config.yaml
rope_fraction: 0.75
init_std_qkv: 0.0443
init_std_o: 0.0549
max_grad_norm: 2.0
warmup_steps: 200
max_seq_len: 512
Each number is 500 + 25 x the weight over its row's rms, rounded and kept within 0 to 999. Layers, rows and columns count from 0. Numbers have three digits each. The size before them is the row's rms in percent of the matrix's.

# layer 3 attention output (transposed), 256x224, rms 0.0551, rows 68-127, columns 112-223
130:536512534520508484490510469521471541504494514527527486504479511522540468505495509493506449497519470456446507483464480528536508519453472504523509483475483553497515522511488507499507503492482497491506538499503473545530506466508470532474469488517504505526483510504513525500475521530549566507500509502495500496475511559560498496467471486497
123:492516494492497530498514502522459479519504477473492520516529520573489524511482503508455484478490526456493513526489481483463500473471501498495483495441509518527475537507543545496475462450503483516493523531489489474479503500499481514512519495499512491577481536510501503518499507513514516535494492494496521474482551473515484455496523467494
123:472507544506511528468498496498494485536477480484478471489502517564497519483491488492492488482562534484499531494510494474504479482502528490514446509449524499464463510521511538503518548489504502473491478509453525490519497505527471498516485504478522522471530486546503496520513520517495543516478473472476474459463472522517503531476480529520
113:538485493483516488467536477486516546515464436513471529450517461503546513480498454532460509535507488535545505515487511476466470483499474506460532490491521490538480506567503499521543508540478513516488501513525471478518451477544482507504494493493506490517447527499507506454583504481493524515483505475503482496534513481518555517486500460493
118:462512507496462502470505504502552467539501497534497518504538512527488521534433467449454510508529482520512469487510475509524517476518502526525548500516543492505512512503492552503522515513539505501482483518516478499458536476509516488504523484477500497567476504495495530482455511494541501473458536433487521471480480494507534500526496489484
124:515508508482475455492498491482478514520493538487498491482490474465530512529563484482466486508511501503477498468470543534514469516484501519492554506474484501469532484516523496472512475502495514493453454481466543521482506519486526496505522538508529486528480488472486497508504514501488505499478479514513485487541524502484505495457491492481
127:537511502548462506511497435492520440450505509501500487478484476494480497493503464476513494489492500527522532465484510494504486520507485517468525479490488506481468504512516481512474517491495493476496516534522549521501516462510484547482498507563487516479508519539498490514506473511498510511469515490569525476540528473492450551524523549497
121:494487491449494488517482479530502472442492496469489511495538515516469512500496545525467484507528532474472453513519509482493509511537436490502509501501498472526543485514528460522470532488505490525510499482516532515483483510537494512493503501562444496471515455531529474483477529514464483481514481483483483530474519506492446500508490509496
120:517500483485483512447487507521493536500472546526448484499443473509470478482478517521492531505518465518512497491485518514521529494483525468448518473525486522441506472503527485512515464498506505546519549502520512531502458524488475503474476522459503454514501436488490515456473468501477493472498491495502467497484492495489560513508488512462
124:479503502476492466478502465530449466511534512471503529469483500505500499480463466478524505523498525486525527529513523490524464468473493529529550466528521566501480496479476512481513497476484488477503551509489542475476516491527499497519498524485433449522495478564487487511517486504525520547485520511497492496517549541566518539457487493534
122:488498480489490524445532523504462556526500473471484495466471529483504484451441535503514514505450496466489490497508478494520498540484506546544464504466481498516480526511491471488531468522503497458447517521509529486443503509447488485483513495485530500505515529469462488492472529513500493517485476491463534507502551492476488515485512521519
124:514520505518467505510503469444467518506491517519482510511498509532522471484490512482498446537527533476516500505509509489479510516465500500522494462537493543501494481539548492435487447509509508506487454485469534485529495521500469507521515530490499499523465533534509510442517525508504520501521504498465515459515513489519496454478487502520
117:464443527500459556525499496539479526476512502492463490500478481470502523466489472469440480536497457490523531495503524468458548473487493492515504529529505468485454464512510555459510528483516486505522513490508516504485496424447531534508520519549523482484502482482526488479507519522488495494481484467477481486509521528479483483533471493529
125:511468479537544522500536453542563520536478472518560468481460516508485500463527504525517512500509489505461518495475517545467472439503482490526498482518513508520488473521553517528463473459509467481482515528523525448491560480453480524531516493505489500470497470509478477510531491506536527481505499461520537498522483483473509505456474496525
119:520482524522506498509527552490533516492478497530566505471517490520497509502502495483513551508487533552529515461482526507488519514483491513533532487487491498518503504513509535491481451465472469515471492520493523523467492484509502462514503508442475515487486495518503505508475532491484543475522528482518456494477489557543506534458449519482
117:449504495536539456472485508522514554486492499484497487489494457474502544504475501499503512525509507460503536507496499490493541526502498492490511489491522490485513477495533498550477498510429513511487501506448503515546511523481490483539438455494499485513520496486495464551467526554491523503473517472518497524478519474474517525527494540533
122:476490484464526469492495484491462508499516450491511508563490498542500461524518505503497525489499446463519504533521478480518506517502447548472487500506510508536532495508478469507454515493523540502548461456485499512505499470439514501470486530472531534490509515556497505480524494496493495501528520520537527519505492457509493497512527513476
114:447466497489504454509543519522520505470487507518473486515505481470477504500529539532499487569474484467547518492515433543493475507499508477516478504530564471495521482501490450482501454502487509467456469483464538506513451481519532445456476482533495515530537502492530492455490482537537504524486490498517501488510497513507489525526537475513
126:521471477502510479495505515511486511491507531520465517446518509515519514476511493508540517547529469494503495493512510534568492465520527443470453533509491495505467528507518509562498490514516473494520538497471513543486527492485506530531518541493526485521458513475537472517507532510529521499480548507497495471461497542554546494492490510515
116:436503533506537516464470469519535480508475501504546507475471509473523489494505532499537541475493494462510511543516498527497474485538528477495500514475498496484503545491476537501482500493494491504520466521504479495502449518452460493524519510542533526519504525473513532501515486523494540511496534541458488479542499509453500505538517495513
116:475473511534505510500488447489509502486519513537459513511539526515511504497500509462505471531510491490505511491501500547479454493489510477520499503505490486532518481520559524489555493478529510527510459493491476518510504505531482490510501487459516500483496502437512494422485525507512513513510509511513494541494501478492459480492519502490
111:506438497495494495462530456537460491498479500510520554505436479436498485507508457453540498479531506490516503495506484481468503503496522487525426500502504543523499516509530508495488493484466491517488516479476481512499535483501532514480507535512514491502459465505464499507462502488477458512486480453518497478491477506484509555502489500493
118:521511495487493522525495504487537524477473530539481487420453501533490497482457482460488471535481491476497480512504495484507523460502549503469475476492533471512534507553496499481498499499489549485464471476503498527497498485458536502544493515484504459587503508501483492490470481515472470524537494506514480527481485463491491524430454498498
125:456497483472486457524512432507516529480532504481471494490493451456464457484515496426520495449507506478493508445522515524516544468521545498507514495477489493513532500452476542466512527458530498505483523511516469514515501502497471528500478525492473512537537529537496461494544505501513509474523472485448508499485470490461470470487501544499
123:541479447506520505494484471518540500473515500477495450497542524523510521519508530506512512491513537495500497530505530466493499511491529516527467528452476512503517491476475484494509523487527508489494484473494465517498490528480516505502523483478482528544534525501450521483460531554497500462488537543484527483533532484457493554551543485502
120:496525514487524500486493551502484478445529491420474534503509479462526511513510513527504501467477467539497483479527505539515502483535460492477485506473521490493497459514532523520481518536512513507454496518513492503505537517496484422517519513500484510455482495514525485528490501532485488478495500465460476530512494470516476479555520470524
116:483508503511525489488451516537512459527502545506485490496464496540489498552546489444535511481494462502514506485504482440472474527493464504496459506496563475497499438503556463477527464495527498526518466489556500495542510512503517500532512481549484506522501500531509507512490511511512468480529489469507510497519481540502551477536523505488
120:503523500507473490468481507507489507503508499469479478546554437492515500455503545517496505506559492505481482502510477503490563475497495517483504473475500506489474513511486506511533477487515512434475476475553504540469496513495519523500492476513468498552534498485524512529534489530520481538524479492518503467516554542535520495509491504491
115:471503511518494488482532530547476494521507499540503506462511494479529483525438480496499466481501491518478527466525515496501565441450471469501478487494482518490498468499510509530484509585465443512503476487481507525476486518513511529489515493460469476496496517438478470473489457503506540492529490500492518513522542495510486500491492485505
119:514507472562457472531511479511487531548523460495481484484511523461465531547505475512537509479506456478517526516497480480541512520514539496502528451523485495518495493560516474480486525471502482539477519565495511526522576485497458442469494460483541464518488475465520497491461502500495503485509458497502505469514506500486485513487515493524
109:513561489464510506485474489483495507472465496496505539522501516482504490503504493495477482516569496493511534519538484497577470484462524511549534494512521494499518489454522473527441447554539499536503483521500534492467511549495523522545504484494495484456489506511530476473520491505529503483503493526482492486481498512514492533525537496508
122:488478540506473509532512456484436493479490554557490439466475497519499530534473502522506456469502469498553490538516506506507505501478469489484507506494505532521501486513544517523503484501485489497490488516519525470497523494461501478474498500514480507503475520507494521500473513490532508499475419556500461509505477496548537524457519525478
118:449501521522475496480471511457472451502466504500502498495483480539493512481498521455522516509520455494520505512483517508523555535484446514522485466491475492540489463483506479412488468443478487471525521513460474484469513514498520522459489520499525497499507501472471476472479511473507493517514508498443527507514481526500499506491478524489
115:506488486483526488492508505531498542509494518515455555475507471521523466510470527502488527491534501522516464482488494487498524519497478467516528519532513497472493544506540471462486533483494485506509505482466509484517461509507490508531581507575517500525453529509439485548477538476486510443470481497535515493511525477515501490533531515517
114:495504535487498465525494495517473477459536518512468508446535490461524499505477522469527478490468466450515439494509475523487457547528518503472508496526526527472470482517538498486519514489502481474452482523490492499508499501509492504494480516495525511454513515552471494494460505505506495473470514491482558498463489452526557498539501490510
115:517542479551515505514496498513466479523514535531516480511485467506497484484500490489479482535479482485471470485499549487498509544516486482501510469531514519460479513450511455527484512436489484486516501494460523468482501480506540488525512493508507518502496491465508453462510521542484477505530502494514501489555509508530486496482486513496
121:488480459475523483525532479489526476501516500494467476483487470496541534516479547487456527503489473504487495477501513520513468470487546489538492495502505455504522502469516498539502499505540489497494461509479483494535496461489482486484499489508481522482495492476432458470504494528508508551504535544484462513500472560530482538478550472507
123:466526478457504462542504507457481533456496526531520519521492511522488511491529455485516531476505501531512497502513441479471516557508465492484530529486477461536485513451504497506563528517492514525471459502472498542503519514532491497508499495491499516451505485456558490482518511506488454516549523498487502510594499477500505528494492538509
122:507472478483496528506537503532487493521500519486507493547522514461478493531500473507480521480450560510437488533495485528488507495527502480496494467512498500522515498522502503463521519504517444500499509498447517489493494532494515536491465519515500509476515530495451511491506478522500474507500508537508524494479511509486493510493542509469
119:496482504513479505460482500506536515488511496520484491490492516436515552497515507498522540487518471500502522516501492522530488467466473505508548485513489497461486492526527495540492576515490493496518451530504510415534515515548496493485540468453479522550482514474507493513540482489502488479516495478461557490514472507514499482471485541502
119:537463495497540558503499527507504475502507487470455474477497484496532497540499475483497502396501500494482496462501490515549507518455529522537502502489502516536500476494479494527491508510511529468471536521476498528508496472543517556493508471503514503518449544494507500500488506490473482487453461470466450535540478503475517480505470493537
115:483504489482457513477499513558505482494527489533503533516479514518567509475542501507485503526513486509496490519495531472480487538518529531472442482515480498512538442487486558483521545525517495495524493575537523487466485476521478513551499455539467488502466475487506480517458508518492502515481493487515479473510510456455458485492511502477
110:455496505501461479449506566459499494528523495560464487516498499521526466461519474512467512536486515527473512499501515564475504507514551498476476522491536474475539480471499514502506516511463492498470549497501479528497519530484516517497459484497495504517524508554496496513515502520485480516459483516430478482550489452526452513505507463503
122:526517518505495511463517457547523513511501494472499488498538490472502506500483472516475495518508572512490494503508509525469500519486489511521472554557485487484466471490465480454494508476524526476506457499516550534491504485467525532519521487464477503515477526462478530496478499500508484472492486512504436539492491499490551511495450490464
120:463480480478462458521512485494515501555486479551540494475463478484539511507520441523511484498497563440491491462460495455514511496482534489505532473514464507506489461525540463498545491482498535474481469482551472487452434528438524484508493478501489481517495521499503529517496513505522521483554499497511533529491477523481478494482503483444
116:493512522513517524489509502521523553514504498508481478484497527494542547541524481521458511515498531496519480521494516518532495478498511478542480528507497483518499513460541473503526512518530477532466487471552500499512524499507531499483501540508537481512506462527560486525528529535504510528453478485483479503511479506459519499477486490505
120:507493509511497511523489495523534508489509478506514508444482533542498501549471513513484498518475526490494549532505461500491469492501507505470486508539492506510513518467483488513484512480472523489510491584534498512487480558489523472491492553522506498510490494511491540484491512525512548460527485515453498449493498513491491520468499502507
122:514478520469477522518538520509485535482476481457549514516494498484510505554497513522455531509486477472476493466514488496500460503528478459472516540445523431512507451485514520501532489511497514506519510513476481519497504489496554508501493439544471483510528493513476512492474492521518463507490524490519502488511500479523442468573496510521
120:493531449521486479479505543508482498477520503486520513499485509499500496473496495485460504561539530455509481492493445488492495496516508477472472510464513492450522433498483466426511485480508465548481507490459503512504491491532477495511505455507497524503495489549471534488520484515496478467494501530499484517499520535508515499513509519478
116:524449539498509504542520460489471508536497490488512481504521477473500490504504528530515490545491485491516513463485487511526523519522492525477502526474555522505498474501482496519525500520484473503491502535514455475490470539547483517488527476510549486510509492481502498435520524520462514501512470471512476466497541519457504504486514466477
113:498507509528482503482515510502539484467514470467493508503495444488514534488487485496545490513483501501514530496511469537498514488514543498500546533469497486541510460480533459524502452518473468484500501472479548503498508501553455505509477487473510497511494508438492494498497506483524488490548482508536478503496486460502501480558515455508
114:503480520457491527489500491501484530537527503549472460475521516512523460493499502533477497532524495499483487499493486518521509459512518528435514512478452513546515493488514521498462481518532495516505484508471519433513528509532463522527538533464510477454535499489501518504489466509518504492537541473470529493512483512534482521515464526486
121:507532501511491497501485528512540481528493526506476537497531501562506515528516481522543553535423487539472526526501480472536535489514487490518536516499483555502510508507499499518559512464514489515434538482476517469501474476473477521518498513498521546451442482481486495489488504486543502516513464501508486476497513543564506470470488521520
116:491509502476490477486527511485537504485511519517477518518515536487495514488491501496495469557538492464482481486456512489491509508484549514499532520476553505470499539511483466513470480514537497481518512541481514536480543524479485473512457547508482499538438492477475546510492498562549526523480491472485533541526496546453507498443497529502
134:457498490471545524502461497480504515476500512460518525570502512499518508445505511495464466483516496490525480490501519506493521552539498477462486560485525475535531502507496473505512537523476493489506552501527483473540499465521509536519539504521521506455530514493512496520459482518503504495457496491474535540503500488452469481539482477510
126:508506480472486517474537493519513486501504482518539438490461510503499492481475493519461509539451509507534522481510491511523531503494516504467507510531506505489506505510497446480507503497519512482526542478498475510517469535484502486509472485450557515492498511485520469531479464481530547466525505479530513530488540514484503456506480526555
119:562475500500473490513454506535454485516509518505507534520521503484510516527545493517482531478493486501526498471490477521497477471478513547514527520514482489537490504542475480500526480479506505488484524479538464480501470471470543454484444490481507537491504554473476578466478489482489509468511486527491494484522543487475431504453467524507
121:490483515516494529517484493430534521524485470468517529489452500522528525516515509494537495541523502496531473496513504526459528500476523465516509511482468558517513509545497550531509515476481490473474487474498524491495503488513497517485498468425489512502471503512457529505502477526507537474511554503481490478509553539512479492473499470537
116:497489525500500521528493500530453473497507496493514474517503529526499505507500523492506557556531487493516467487499532529515520510511490526546464483482530445540468479507475509509469517536512545508465497509489479518518462530530471517507501566462441517489499475512494532507490455504488481477519467537565490415519497504511493468502529472456
121:492455545490528519551485540510487496544479492463471488525531495460520490537493511483504480506497505541519524536509508490555529514516473475464503487520470504482496483512468494488488499493481496501526538500473532490484533505498489544441502439473479551540487502500507492528530528487504513555482491495469503475504476526499476550503536493518
# layer 3 attention value, 256x224, rms 0.0444, rows 69-127, columns 112-223
120:494480546534495481529500521512478532522492478509549528549536490512532528484506514521545562486488533529506496502503463545503529524488521481468560521528461494496555520484505492514497519489506480488539522526487489506536527504493514501493522489481511520503545479521501497502466498523515482488465486489465510505481484532504506498467491521505
111:474554507477458494521467481481480479474507507496566509524512451501533505465500486482480531512467546509520524484521508515528505556518508492491511499493465548514480503495516527504513510497518454472508541467529488530477505458486484500494473519508502532457488499488454465480532502522474489513466530548537540516538508547496498493511513484543
115:465459515489489528493487550493473484509507480549490521483505473516489480560486483495544529489483487480500501470511529499501501448490494495474520482502496535472535479506542474478461517458497492509486495515464494523505527450508490520531512505524524481498489495495506504484535517438488513477495503508525493513479499479479488494532524473514
117:498486485474532498484528527521457502502531508517479552463467466515511549444528505522552459494500494474502493505511493530495525474525483486485501498505484516501494512496547480496516502503455528505476500536507489553531495520482524541493466535493500487477479501531519529494507505492468524516528486540501497492489458523429476494501462520450
112:511514511467540526474494500507481510524552564484472552495486513506497495468473511451498501551492537513504482503500507452510519531532517481558497504463451468499503477509519463548506533451483529513479509466546468485483492502508472541509496480537472511493512510547480513471511547483464502501493470522489480494505496475461521500488468506505
115:485549515524497532481474494549507490468481521527515438499517512484503495523497542468504489507519528463496533466485490520469485507537462481474463513485474507560491505533469532492527499485535463511531522460464480493476508525480498466515517522500557499503487491520427501499503491479505423450563514491482480480503489497464511541512530479495
113:488500505491453472496482474472463502481490537512464488525486571497486472467512517504497532519468517479492496521483496544502497512526492521466487498507536474424523482490511551476556517522509502493505463525477538472479486525510482529500478494459517477492441496463473562520505514494517492538513536476470478520552512504500533466535467498466
110:509499545491474490489458467503481473520568486494523514483541543491519454488528493491480473512466487486479502515503505544472475525523485491528504511450537488516485502479509470488518504508451500537468496554525474452517518495452482506491461502496492444527439429495518505519479483462461494496503521522506507485507485460477531504471518530466
118:496464521512490485521515494514485521511516550485537478506476524498554520552492553530504459490498516531498480462482449478502506531485489483534484494506506514457508490503520515515493516563543533504512480506497442507485532471491480477498473504477512515527493514492463487535533499503504524480540496547493507514474486515490513461514489500471
115:511447479537492503483499508517480493527490542479486451512493487558473523504551484531513457527550514555506528502495485527525476512511504469497509504498497513541508492479505480506530518475502506498488484524512497492494478477536455523485523491502529515456514513478486522476483509503467514468495468506518538505482464480520550515530453522490
110:477506509527533485519460546535486495487527473487482529512477504484463455540557479524555511486469503481535478492492524526525525491472538519521492525486465473485522511531505493515475524544483499509468541495486502470507500514512527536461478472522478532505513468526480487542547463475539482523512484523516510498460506525495499482507515532523
112:465523502518495503512495502496516495525548468543524527442478504532506518478502543497467463492503521519479495489494522493521491529512508508509485518450510528458500497475469464469504504540518518519482515522488529527493509501480496507505495506466504509522503466470499510494470538499515484519487440542510494510477474453504503533508507546464
109:493534527480458498490483499462515505522533546525471516536501464556455485485476516536513506510475472478548503487507469482484502502459509539487528520481480499481512529493464541481540521527484470548495503488512495532494527470501493438517535482533521488501498513536496525493541539507531494504507474497507499526457446503484485460526525478538
117:492522484489509460511469501475557453558508500451505498480507494550503490464524493502481538516478526509484484517509482527480529477512512498480515497506498547463534493501497504545501505524558516495518509563462470481551528529504477523535502472550496474447526532452503516514490488485486510457538504520552491510514506502464537480486508476547
112:564511489483463473540513551468468498522502495476526486467478517513498526497515480467485481495551491509502491534503479576489507513530510487510460486513430518479523507507504486469506518517491481445492478474483475536463523465524499504483460535503503511465518488549514491519497516490485456486517481476527444551483498505469514486492498513531
120:532513486480522510510471487497472503487479478500541500480507530516500473479451490469507524495483507529493497481494447488474478486483475525542476485459433499502447501452511537501533460495520503501450527509464509466541472512540563526507520532497497527533492507468528525448450494494535536520483499459466511493484511509477514506528505509473
112:519510499470500534469485512485488496494479481495524482519515521494502483523464508484519449491499531503522503492531494535478542539529516501481507484498561513556485525494458459474452530496485517478526499471482513463468462474500549547523424493545504416494459541541508464527488486486495555500522495451544527501497501458523515472479476503438
120:490526496536474509448493553515516444480522479458462459476468476487492500505468525502499465530492513471536465490491495525506434493484496457485489458525508554536541500493482483483500520506514514517504492526540514508512533497524555481490496481474505542507507480512540511505478483502506504465450491513530485522484449519472496501489492480520
109:504496494494504485520536502484512525470487499476513483514514474546454501566506446486468532512480485514446455507474467488523510535472493522506446497506542519502503512511502514475516458517472538486474511474464518508476502500509509516506495502510493438519532487512446432491495481521528512503495501472514429478483467519528516533488481530494
112:477489515536528490520517509446495500532490486481512504498505458495485457484535471473485517484444508458516468485546505487501505512524507502535487501499502521492500491470502474563476491551470506513518467497516526547527506461474507488512483550510477470466486500503517471500503503430537504478537481543484481516505490502498454520535477550527
112:490518470444462473493513484518445492517482476475516521489515490488504514502524514560460485541501505530462451553471497490495502550497417525507556496545441495494502526504474516496525507498514493529459485515507503482463501505491519490499508501529478535501459487513501507519514552468468511458512538463502514503504483440534497535494513491521
111:503502540444502481486513527510472475522520490469451516542521489491513518516523462503455521513486490492480465517530530541442444533516521483515508487481482515509499519503499467484496488537521504517483520540517438492525516507511457490515500489538479522491509506485496505485500483492501512461502482496508523492505498544548513518496575465502
119:567508525497493466506509509514537540529508493505500504516513478527523504489515482507499504515506478485511508535513499468512496507475483467514528535538546482517482487510461526487503420538487468484522484517514535483454505440497516448545516505467544503487482503460504520509466518506514521483507498495464500481538492484506458498448510469497
114:532499533482527470493474470494467542473478468466471507540480493444417486494495493497522546492480483513488514533488496497441508515512511503504520494476493518534494509589501488494496499471482502509506502536500499480472441526503484476491519509509548522433488495504473509468496467531510549490496494515501551462527478518505540491487444557518
116:486532514536487516474525517531493525537524531511468473479493442501498506474531485503503493491498483501505469513512491559484500495514544487493423516506505544497478528530485506510489497485516455512531509484518478484456471457464506508505494487457505540497463509499490498495452484481510487497492462500491493509477531515490526510490509505457
113:524495518515494534549520557466479536506536500482512547517519512498553477456498510533534503535512476511485508498533492516503500450501483517512502513462464512472516512487542506457475475489540498518482541511521527520492505501495453500481525451513508471517490503505523491510504491450538490492460532532464504498512507492479490495495460507483
118:531510466489500497529464480532440503487524505497541500538513497503523478534529495492509464466508482505516476448504492482516470534490494486489522525499506447533533517478550484491480510449545492532499509517513481475484478521525524502501536475477464493468442475522535504457481456502462553478486498523486436515496512466463500463482471494545
114:496467517504541510484495533504540480483489513506528480532522495450528502473514515522554501526452490542527503514495505487524510498470489521495534503478523494476490495464526502516500532442495479510528487542510506496513506494544516512519446533502516512463532467448512520490503483498483496429519508527528471500480503481472451497528487517485
115:498519498489519526496537554492517506497489502536545497499504497522510479463500512524504478453539509522544482515452551499476507520513515529525542486501512505505511514485500484525549551539475554518500494521500505475431491482498440525521519493532501531519502519537490513493479523478548527503516508491500511489492490489480468487497486548520
111:504427472483494499509479504493488518496536549482522511437526467486512450485494509532493530489515518497491462515461506520471501504503474499498477517477482506474510467557520476494453472494485491512463491498476499491472507488519505456483475496462493486518520547433508521517509485485484487531534513531544515475470466477517508487523503485471
115:512499494492521502500517505484464525510473530467525508491486513543473518544502490524477515516531452489476504470481456541505532531517507518513495504468560453487465503485464457464479517455517530511503524528452482542474524515523514482532443479488475492548503520504537500498514532481478505506480542528493519475510472515509486499522485511566
118:515520495480456535534475527499488495535511499551479472467499456534489514555535509466516471463487538464482508483484484502451504526518509475497450489461498501466485549490516518531470484515511465518481469533545498506486515512508518501471445514505499466487503497499510531470468466515539481505441518503514528503495492485512490498554470493511
118:510506538493460484516521553525470487494506462455486516484535525453475457533486472478512458476514486506529548538528488443488508522516461524457555483477519527501512535508457504523510474498499500506469472540486513505523499512493533469477463457495470513503567518507501484488500488491479485512532493489464469493487519503478508537496504485460
112:482475483549498544457512482453493523514507521482512533496482505497518492502492480531541537482473482499492533486448544536505517498538487476552459489471488507461446489544486510468502506508483535474503456496542484506493517510497492495449524493531494492567494472500523563500464442493458541479489526484477484482512469491495516502482485490510
110:482508522509537491490485483484526561449512454480502445483465536505522511506482535513479521491470501519470480503552510479468501546469514520466507464476524469503491518463509484521537486533507547515562459468418474496479540467497527475506522540543497512506505480511516529497547493461494524478481529472478462542493499499470506493488517540534
117:540528519543453537466492531519486525481491528477455481468514489493493521488511485522516486507534481520498497496466514499474429513504506550482517532474485510484487474494519486532460472533525510490513488518469491480504525496484487521490452475507513460471496485514511482467482544483525527533493533482494511456544524444527545479524516478505
115:539548499504483541513510501539517480461482479555463514559495523501495432495509503483463501529497524502506492509496490508547507517489495525534509486466523522471455467530474486482485474477530511474509524531470534474503493516471514544498502531520495517523533502549522524488462513510521498480512518482550507525520496474477490508478470464526
116:504503500485522430499505510518525493506523467521509473519510515490520499578456485531477500539524520470511521452507493514517518481518536514500460491523473494454476476489425505546498481461495498495471537496482489490480474546523422517518524510519477479495471524506536514514460472506523561498510479488541517520510537469503456455481495485516
113:493478554527500482477516483490472489517542527511440465545505509528503474471509537463498517521505520469495469475493497469513548499512487498519569485489548515532467515491526498531513506464524464536495523501513487562456507524498528484492489541511506479467533467509536470492472504490456501517488485458521532492511542486459498473527523477504
112:495529471475451516515562495485475542512514488504525525479486508516495519506478464462487494512510472518480526548435510484514478514523499510517558505499471477526489541486475498536510492495478475538551465466538530515514537523491494508507493488523562535485517508483538506510495497520526495488528515496508473497481513507499477435487522475489
110:491532477491539494488499457464511500514514527485513528507504469486499484507478469486454465452483517493499511463480471489480527494532440456480467520511465484455490536497542499495485469543495465525509510483471520498434487530479501540470507481493539524505498501513488506443510497492483491504483444482511501509493454495464501536485483500505
103:467491490479503531527437473520522506496498497492518514521472488481477537494485499494475524485467468512558466469502480524526478461490511487552459518478461437508449508483483473514521502537563480521539472514520502500475523520524469497463487501530511513463501465485482465498497540485436506540508458519527524466497495500545522457458494526493
115:461501491487507519543505458479488488491490510487505567526537521538466482493484504501472429541521477507479490489466495511502509487498493450526486501485549503530550529488498491494509494478424522477480539488500498502511545524505429524478443547514507532459494514522508504454528484500505491476491451499467544483515514512503505477498501482497
120:537460519492526486534529487484482512528520491460501504558501523505440480506508496464452534510482476490448509480507532503512467514547483520515477479509543459530524497518508507502477497495501527499461500501506489488502496542451522500527475517511488480457494511513454514515546480444503528509496469508503501491490509465521512536509535498522
113:473532452540538496494470512446444470463497540478511497453495491530498510458511433465509517479502456485459516505474469529552515517472503515499469510484510492517522470511462512537508453509497503531491540489459511502495508473488486500497488496487532521474486504481524451502487493517487496485496492517512491516536505493513536501525493454481
115:518491490527507522498491532491496460486492498520512428527509514485487502478553496507509521538512505534510513549493494493493555511495470474533460484516485509528530486552519494491520448515519486490511504480466509477503530540463478553518540470461461533517512472464474495483531489510479498526438534510543517475518505530519480494507484491511
120:544469507510511490477516479455468454517485445540516511498529487482505514493446453481507476484481510493504529471473505532507493456466521483507502483478486473490510504504483511442475495522494442517442510514528494468475478492534500525517470498479503504510489503470482499536485514543490542518493499522477489519542497468454541538449475498505
118:459537524497451488482496500506511468514455523490462487482533491511504510522485506474484444459529496548533550527527502518521498546481534519516486488482513499517501504527501531495489487469471506482459499470550535504475495500538516513476559493508508464462499501467520504493479448472480521532532480525465500522495500467486465531485521507497
117:507484448538513508460534460491504526460529463510503477472527508489520491489502489435480521527496502489492493481507489567460511478504521544491488479516511461467562498473507506483468495455477490528534484453510472531471453501486493517487468447484511494518506491508486494465523498474484514494487508479471502552474553500494454516538513526548
112:552508494499477497469478492483516478493498516521518528498502474492511474493521505478543490490458500521527490484454482527512525506509467515490519478514499447528462522489461472484479480533540534516522542523518504515502511480461495524511496498489505501476537541505514491532521476464471509525528526523513524467468529526440494499508546510447
113:538505475483500471448526497493480523492435520467497482540508489446454492519497505492550490512426569508498506500492543453470465465489536507519460498506524486422502503518524486526512469494466464495488470478488475509543511491479498502516491525468512513543487516504480520484501543483492493486530479538471491498492526502481484498486523478560
110:535462483503456509488516500506457482541516499503499509547464476454490553467529553494512491454491502484482484474524492516535487499493457515501496478478536471510532490505548475495510508507512537509550492458521461511534471523494525517540518488471490490494504526505534487499503493501513553485510541528485548506512528487483491531526510475505
111:496540504522525498490515493465493480478516518440492537542486509464520540501441512557517510502514544527496493536515506493498478557463512414492464507493506525513500503471510475516481515478483465506508510507474515481481530511464535451477505480489489518480479527479511478485488511490467469499505506475510535513494508480535482492496503466451
121:527487528485496474488522500476544511508475491517508498522494525479503532492482488480504506484510490423520509517494517494473509486477494525498488471482475543481478485501507543500530456505420476478501468510512506500515467492510517524492480439480502529463496489458498517515475475446471437504480479482489472521523536509508496507452513542493
121:515463495487491475523502469507489466442519503522516491530503476528487527525445506514503449518504535469499496560509494535490499463480535498470555471501495507514451461501510473513529510538541478514494486506474546477577493470521476516514492492519488497485521514480497471528524501505497430494544507503485521501481529515530513529489486509500
112:503473493488495510508556474548457501520540497553519519467483503466464503506523513477491565539457513524484487485518503527531465516469501491523522456460507505459509500502469495537499526449472483505482528479435520496497523546472510512520530484472474498491489513497511493535518533524524487499517502476472519481534510474555504525487478535505
116:454497490501472502516503525530492472466487521483548531540527520485478555534473542505526521461501488508511542489518527476494506500457499535508531529472510486471531495496474515468495495480516432460526480517528489475529482522489535518503479517489447466519482493523519475482523467473493511528513479498513492477468436513479498494517495543493
113:470509502476517505496511506496495533482482546492481490496457510515507497466486534498461485517456502487444512497492469465551485482541496508485512538505494519508478512496495502509487491454493476495524465513522489453541507462494499488523463464487520528504492506486521487485531510506472543508468500515469504519431469499488511505467459493547
115:574488511508485449483483508504512517434506490505498501562468467524504532497519506498539481469495462498472505489507488471496494496514525498438496523513485515538481542530513508467516529491511517493512508506511523529489536477545542524493529535534510502527529488496483489499470512530509496470546518551528498447523492470515487484469497504488
# layer 3 attention query, 256x224, rms 0.0444, rows 128-130, columns 112-223
082:475550557517471514485530537557483483518486477492485483482530518501541512512540506472502462506533456534504520483476434537524491500522459494519505504473523499482506492496524468524535483495498478510486489475524527534512488452444502525488492451511494525493550498483495490523464470532538526528506452532483537515491522476492498512493552491450
076:519512481469480504512524466475444519481545520475506452479492515528457480503521487515492466505470464489511482493504512518491478471538563521510491538492523435528478503467505481525468498482438481489458509465463517474484452495495486520476486544506486540496490524521506526471445444479492508540485517493463511511536478438460523497471444476462
091:516523504460506494538488493479497519482508506469564517491499551513514495541505501531455543529475457473503475542515539488456489480477471490495486507495481454541519501479495487472526509480494507501475489508453510483515478537510484470476483477500504458475495452488476483477534504511471519492497531517524494471502533459503533490505511525503
# layer 3 attention key, 256x224, rms 0.0442, rows 128-130, columns 112-223
075:471520490466512537500528494534532495492509532477485531502505511496542490519493508502496534513507508511542560438467434501491516480507496536506530504483467456461528502506514491467533521540518488558519509493546488470510489490495491505518502463500531468518489506490552479533462483489472502523508535499496466533522526431502479439491539515465
091:500530518521520490501498548506544533520442456492434508524481530507552519438506526499496516493525498487516526529508477486534506498512507496531473511499538498486482490499474544505542536488502499507523526477536498514515532512478495516478511487495496487467527505505521483515457521510516521492520442513519452501458509540471495491513537520451
109:504477476463523487481502575510466499523497506520478513520495501537503535502439507482488536469520533494457507496498511521527540510491522506537497501509541567482510490531502519495549511502465502504543492519484514496531549526436523485506498502486523527499505542502484535505492469518540502458490511498511529534517501501485465485531488501489